Each number is 200 + 40 x the weight over the matrix's rms, rounded and kept within 0 to 999. Layers, rows and columns count from 0.

# k: layer 6 attention key, 512x256, rms 0.165, rows 245-255, columns 0-63
# q: layer 6 attention query, 512x256, rms 0.16, rows 246-255, columns 0-63
# v: layer 6 attention value, 512x256, rms 0.166, rows 192-205, columns 0-63
# o: layer 6 attention output (transposed), 512x256, rms 0.154, rows 192-205, columns 0-63
k245,317,132,264,261,273,231,195,152,231,152,209,234,194,225,178,253,239,253,241,149,268,312,240,263,188,228,215,204,106,239,287,197,206,241,167,219,169,222,213,163,207,201,207,237,218,172,164,239,166,214,160,206,117,117,215,161,261,230,219,191,227,322,243,272
q246,197,190,232,161,138,236,121,244,261,253,183,230,160,236,226,176,275,253,210,229,235,224,178,168,143,185,197,144,188,221,213,205,247,278,131,197,195,217,198,143,172,165,162,169,238,138,134,157,248,250,208,177,215,160,272,214,187,162,222,170,202,266,100,151
k246,206,136,217,158,208,161,179,145,237,246,209,264,139,211,209,133,193,249,222,178,244,209,195,273,196,190,233,257,187,210,164,188,211,191,282,236,129,195,217,176,176,232,165,163,227,250,157,174,200,223,222,259,174,211,244,238,203,270,158,172,205,380,224,135
q247,180,201,170,173,234,250,226,231,220,250,183,255,172,135,125,215,282,205,95,140,226,197,219,187,204,197,217,268,159,218,165,183,217,283,100,203,123,178,167,178,147,192,171,191,243,257,180,150,255,208,239,120,295,160,184,227,147,143,161,255,214,107,204,227
k247,152,133,164,94,167,270,227,213,253,126,169,179,149,229,204,215,245,207,197,207,228,168,247,191,193,175,217,277,137,199,252,204,253,189,182,259,133,155,196,167,224,245,164,197,168,180,121,230,230,213,178,124,166,214,259,235,195,136,99,147,206,234,211,168
q248,203,219,265,234,175,220,204,269,192,221,176,213,175,214,180,253,188,198,133,196,162,204,214,148,178,219,201,163,249,232,232,234,242,211,247,234,187,116,63,124,122,196,193,183,203,180,193,190,219,280,278,237,231,277,187,165,118,287,183,139,148,216,287,208
k248,173,216,236,160,198,180,140,217,216,147,170,118,169,178,164,173,222,221,198,264,212,231,144,171,186,178,175,177,190,197,166,219,146,191,196,180,126,142,207,169,229,158,253,273,186,190,176,263,266,199,271,163,164,227,221,214,225,219,115,198,162,231,264,141
q249,213,232,185,107,104,166,221,166,210,190,153,177,199,130,149,182,234,217,211,188,150,114,196,228,167,198,198,200,249,156,176,233,207,197,229,172,214,235,173,193,195,200,176,265,175,264,197,188,207,246,253,247,242,255,234,168,199,122,239,207,262,217,159,173
k249,227,222,186,251,208,186,230,141,224,229,140,198,197,201,185,235,208,197,202,225,192,157,222,260,322,141,181,163,288,117,124,251,150,258,216,212,249,149,207,195,174,260,245,171,198,202,187,240,240,162,233,210,137,184,197,219,205,152,123,167,177,171,129,147
q250,254,245,173,256,227,213,190,147,200,194,216,250,135,172,171,233,173,207,253,182,184,150,186,230,269,207,219,181,206,185,211,201,265,132,219,195,261,100,195,136,152,191,240,145,213,206,147,294,118,227,198,210,181,229,290,179,220,247,159,248,245,223,188,189
k250,181,275,217,224,158,196,257,204,218,159,304,206,165,188,168,219,252,181,249,143,183,169,174,210,163,201,104,223,192,145,222,178,245,191,146,165,153,217,277,117,188,149,107,187,187,217,215,133,170,225,197,161,229,189,284,208,155,191,190,215,191,266,139,197
q251,221,242,246,147,142,146,196,114,186,219,167,209,237,197,191,252,152,274,199,219,206,195,231,236,277,220,97,263,198,155,135,213,231,191,136,249,139,169,187,155,168,153,204,224,133,137,157,164,249,265,172,208,200,266,191,294,168,122,156,212,224,249,224,176
k251,192,187,227,105,189,171,130,186,228,212,226,174,211,156,134,194,150,202,183,227,152,203,162,208,213,122,237,280,188,266,220,209,167,273,183,232,228,222,182,225,182,221,235,129,248,139,257,208,257,263,174,203,169,260,207,272,213,174,146,209,219,138,261,239
q252,146,187,269,214,219,164,176,178,175,247,248,308,259,201,232,196,205,175,216,200,227,251,198,203,181,198,154,117,234,103,207,237,185,217,209,252,162,150,193,194,215,91,228,226,269,124,190,198,167,278,182,251,111,213,159,180,244,178,221,192,175,230,242,279
k252,178,180,228,201,254,239,243,240,181,172,204,245,146,166,134,173,181,221,191,177,216,229,289,199,233,223,124,267,136,280,128,281,171,205,177,214,190,210,172,184,260,235,245,195,143,174,197,116,242,270,195,105,158,231,212,187,141,136,182,177,164,207,180,230
q253,158,120,227,134,254,176,216,181,190,264,262,179,137,171,199,183,141,174,169,302,162,225,206,222,182,166,209,210,260,192,134,188,260,211,221,234,219,223,185,207,233,221,213,208,219,247,170,266,195,177,237,212,180,162,203,277,176,160,168,240,227,236,231,185
k253,180,140,139,147,195,205,135,114,238,269,295,145,202,210,150,206,128,225,210,191,207,149,175,221,246,184,199,245,292,265,172,271,215,205,174,231,168,208,271,211,87,196,206,192,137,243,242,186,205,239,196,178,160,237,197,223,201,243,265,287,222,195,212,146
q254,149,165,221,122,218,207,184,222,185,242,207,241,184,174,245,131,216,203,263,219,218,263,260,200,158,178,194,176,141,202,261,240,181,240,224,138,224,166,221,247,143,181,194,158,185,166,173,199,225,175,165,270,218,141,213,186,171,257,209,200,199,198,186,178
k254,146,234,253,161,206,235,166,192,171,203,178,189,204,155,138,181,179,241,219,201,180,241,204,169,166,203,175,169,177,208,112,215,177,185,220,212,127,233,158,259,229,183,220,181,187,223,141,125,234,229,197,223,175,197,115,177,191,299,136,170,231,176,223,189
q255,190,179,203,242,208,211,177,205,191,212,245,186,197,126,197,210,207,187,230,285,148,158,285,313,145,71,173,228,241,136,188,162,192,248,219,147,179,181,206,185,198,247,197,167,187,227,215,181,244,266,204,219,236,223,273,161,177,190,153,179,205,219,137,240
k255,174,137,174,156,211,234,233,250,202,216,204,171,165,205,198,213,106,196,220,154,189,168,159,211,130,210,217,263,185,232,206,266,201,228,204,141,173,125,194,204,101,169,250,277,145,156,228,196,239,220,217,202,158,208,259,205,182,190,177,265,196,159,119,141
v192,154,205,178,293,215,200,167,218,220,180,175,169,220,238,175,150,205,152,165,183,208,128,204,188,233,187,185,207,193,196,218,132,144,230,166,262,193,163,187,181,157,212,230,153,182,222,172,243,193,172,251,193,186,132,214,188,132,206,197,210,160,191,181,190
o192,199,143,168,134,211,204,290,132,121,200,184,221,193,216,234,234,156,231,172,222,171,198,252,233,202,141,204,183,223,153,212,240,203,262,145,151,233,192,197,249,159,142,226,137,164,185,207,185,264,194,100,203,244,124,158,262,201,232,182,207,217,204,163,248
v193,122,163,211,237,202,212,186,197,178,158,254,188,257,173,240,261,160,156,290,248,171,187,201,205,101,192,193,197,190,127,143,170,217,196,188,215,93,205,224,286,190,212,223,172,135,211,152,215,201,226,141,170,116,183,201,149,198,270,192,211,202,168,218,212
o193,226,249,219,132,127,199,237,227,129,199,163,174,197,141,230,197,153,70,215,246,182,109,182,140,231,314,246,187,205,267,113,200,236,251,167,239,171,118,194,131,193,206,189,223,192,152,192,208,224,247,220,211,214,161,169,265,188,196,215,181,201,279,209,192
v194,208,208,184,114,140,195,251,199,219,225,245,146,153,143,273,227,217,161,183,188,162,247,156,206,202,199,163,224,216,192,178,89,151,182,261,118,216,204,225,253,239,195,154,234,181,188,189,204,260,171,212,241,170,217,174,165,221,225,175,197,271,248,235,160
o194,151,241,208,177,231,223,157,282,257,308,255,216,244,137,233,191,182,166,184,320,157,184,175,182,203,277,172,126,185,142,253,194,217,234,207,229,179,271,209,190,226,195,146,243,205,137,133,153,192,207,122,212,212,188,173,195,291,163,186,233,160,216,236,240
v195,225,264,251,239,195,179,149,89,142,249,195,206,196,179,184,202,196,243,238,265,194,196,155,134,165,292,180,212,186,225,194,285,162,217,190,238,245,157,294,223,196,171,190,209,323,244,235,181,190,177,113,210,243,202,174,176,186,263,216,221,227,191,180,296
o195,241,191,177,180,186,246,197,223,176,231,169,137,158,118,126,115,227,169,202,202,195,150,235,246,115,182,160,224,212,164,117,227,179,230,208,204,195,161,226,220,135,161,302,246,244,176,215,226,173,208,210,139,229,168,231,247,209,293,267,205,157,192,186,206
v196,265,196,234,197,213,252,182,192,236,164,198,201,207,163,202,162,191,192,229,198,168,256,184,195,139,293,179,223,211,140,231,140,199,233,165,262,165,240,224,195,159,249,217,277,142,189,207,180,213,209,243,117,185,170,271,225,263,219,130,277,267,165,191,188
o196,188,202,122,203,177,240,186,234,242,212,165,235,227,242,190,154,120,230,159,221,169,183,193,195,202,250,136,178,261,161,186,115,218,221,219,237,175,174,151,242,242,134,213,254,187,171,294,164,179,206,160,200,184,211,263,234,154,213,235,233,151,182,180,166
v197,161,178,174,196,129,225,108,207,207,192,148,208,147,204,133,111,148,189,161,207,287,212,278,131,247,236,261,198,168,154,188,193,178,224,233,151,137,232,171,245,202,212,172,233,155,243,190,256,159,204,219,219,273,165,191,127,251,175,187,177,198,190,257,144
o197,184,173,243,170,230,205,177,171,146,144,229,265,109,168,211,161,99,237,223,185,170,221,186,172,176,217,208,139,227,264,254,153,218,196,210,151,190,130,178,193,265,242,190,165,230,246,191,186,251,202,198,212,129,197,124,231,194,181,217,100,210,159,246,268
v198,317,142,194,228,232,221,190,183,210,245,243,212,195,196,307,208,198,205,200,207,109,164,239,152,262,181,213,210,193,153,158,161,189,209,113,198,167,215,182,137,179,244,179,154,156,209,195,200,235,131,234,175,197,225,177,133,214,182,234,162,226,203,187,239
o198,226,204,195,171,238,139,172,253,174,173,149,200,164,123,193,165,108,167,219,211,187,175,201,147,166,159,271,230,259,159,212,183,145,246,239,167,160,250,229,170,204,227,113,215,208,205,195,149,200,234,201,197,203,211,215,152,189,221,168,269,229,178,195,185
v199,221,103,244,185,275,206,155,147,199,224,160,170,248,158,216,201,193,206,243,185,137,190,173,175,224,201,246,166,186,183,179,210,244,161,197,213,194,233,228,220,193,305,256,198,233,200,183,217,242,146,181,201,203,215,238,207,249,159,233,170,243,209,200,188
o199,164,203,218,214,202,175,124,284,190,257,170,208,242,211,165,213,221,192,142,236,187,274,157,187,193,201,173,156,206,259,218,246,152,228,188,165,216,199,200,254,210,191,257,243,224,256,222,165,200,204,219,191,234,216,191,118,162,308,267,189,208,239,177,231
v200,148,204,196,241,220,208,230,215,183,296,148,132,194,164,169,185,269,209,161,221,133,236,186,212,195,274,191,180,282,166,223,198,182,182,135,229,240,193,237,177,214,204,237,218,225,243,228,209,279,179,237,239,260,229,205,131,130,151,215,217,252,169,123,270
o200,186,200,207,171,223,133,209,128,202,214,173,145,232,161,238,186,227,199,241,195,199,285,282,150,111,248,193,77,282,163,211,238,221,167,195,183,217,259,163,203,230,169,187,156,209,184,146,190,208,204,131,174,219,167,249,183,230,274,268,187,219,225,224,179
v201,214,179,170,183,164,215,236,192,197,153,129,175,200,268,161,219,161,207,217,173,238,176,176,152,215,191,198,162,164,220,174,229,222,287,206,170,137,213,276,139,167,161,218,240,175,195,151,212,180,264,156,262,121,208,172,205,185,217,165,161,196,149,196,235
o201,231,223,228,242,190,214,139,194,150,144,199,231,118,220,223,195,189,165,205,200,173,246,235,201,274,231,151,244,221,190,189,198,282,230,196,228,186,137,264,205,189,208,162,147,225,265,227,278,201,242,216,212,246,188,180,170,206,152,166,197,193,175,194,187
v202,176,215,185,262,188,247,203,190,165,150,162,201,179,221,174,224,221,221,149,264,192,135,221,257,102,214,271,265,187,225,141,310,208,186,169,206,288,271,167,267,247,235,204,246,185,242,209,198,243,208,187,145,197,180,150,164,138,190,210,209,247,130,129,261
o202,140,260,219,209,185,200,220,173,191,173,153,207,190,183,140,205,204,155,186,145,233,250,155,217,219,153,242,227,199,197,198,240,184,176,267,238,162,184,238,93,200,187,211,230,175,193,238,241,238,205,160,172,190,186,215,169,177,193,136,182,139,161,259,297
v203,84,186,183,211,175,241,194,230,213,234,219,251,215,188,252,151,271,283,137,160,287,181,231,199,199,233,231,168,246,160,257,203,196,172,253,196,106,132,185,210,163,196,198,246,130,259,168,178,94,202,210,133,173,183,280,243,244,150,196,155,148,206,270,183
o203,244,236,139,227,223,231,257,256,225,177,184,230,240,201,181,192,227,242,212,179,166,156,132,183,164,192,249,167,144,234,213,184,179,189,231,168,213,195,136,198,147,246,186,53,196,223,238,239,204,208,138,214,165,221,193,170,235,182,169,160,248,198,154,226
v204,218,132,233,212,208,186,176,210,165,171,182,171,192,189,222,154,143,226,179,205,164,200,272,259,226,227,143,213,108,219,177,186,175,202,246,178,176,203,218,247,263,211,254,169,202,193,104,112,172,176,200,298,225,221,224,195,216,188,162,232,252,249,174,262
o204,214,232,280,290,237,242,150,163,200,200,269,220,153,172,199,221,148,156,252,73,225,198,177,266,173,286,292,178,114,179,201,169,216,241,243,144,151,179,154,262,208,177,180,171,188,211,236,200,193,157,185,207,186,191,206,187,207,208,243,235,197,193,198,175
v205,170,221,187,171,175,143,199,179,210,209,188,225,146,277,181,211,250,218,168,191,177,219,150,185,163,240,249,181,221,179,197,267,231,223,202,166,247,121,173,187,252,163,228,225,119,211,272,213,172,207,264,173,174,231,261,225,226,252,196,237,187,189,153,163
o205,180,195,154,164,238,229,229,167,186,196,201,184,230,180,146,213,286,203,229,221,238,201,211,139,238,171,207,237,191,231,240,188,199,296,120,243,157,302,237,265,218,213,240,184,200,205,145,221,237,152,192,204,199,198,206,241,186,172,221,208,189,230,215,173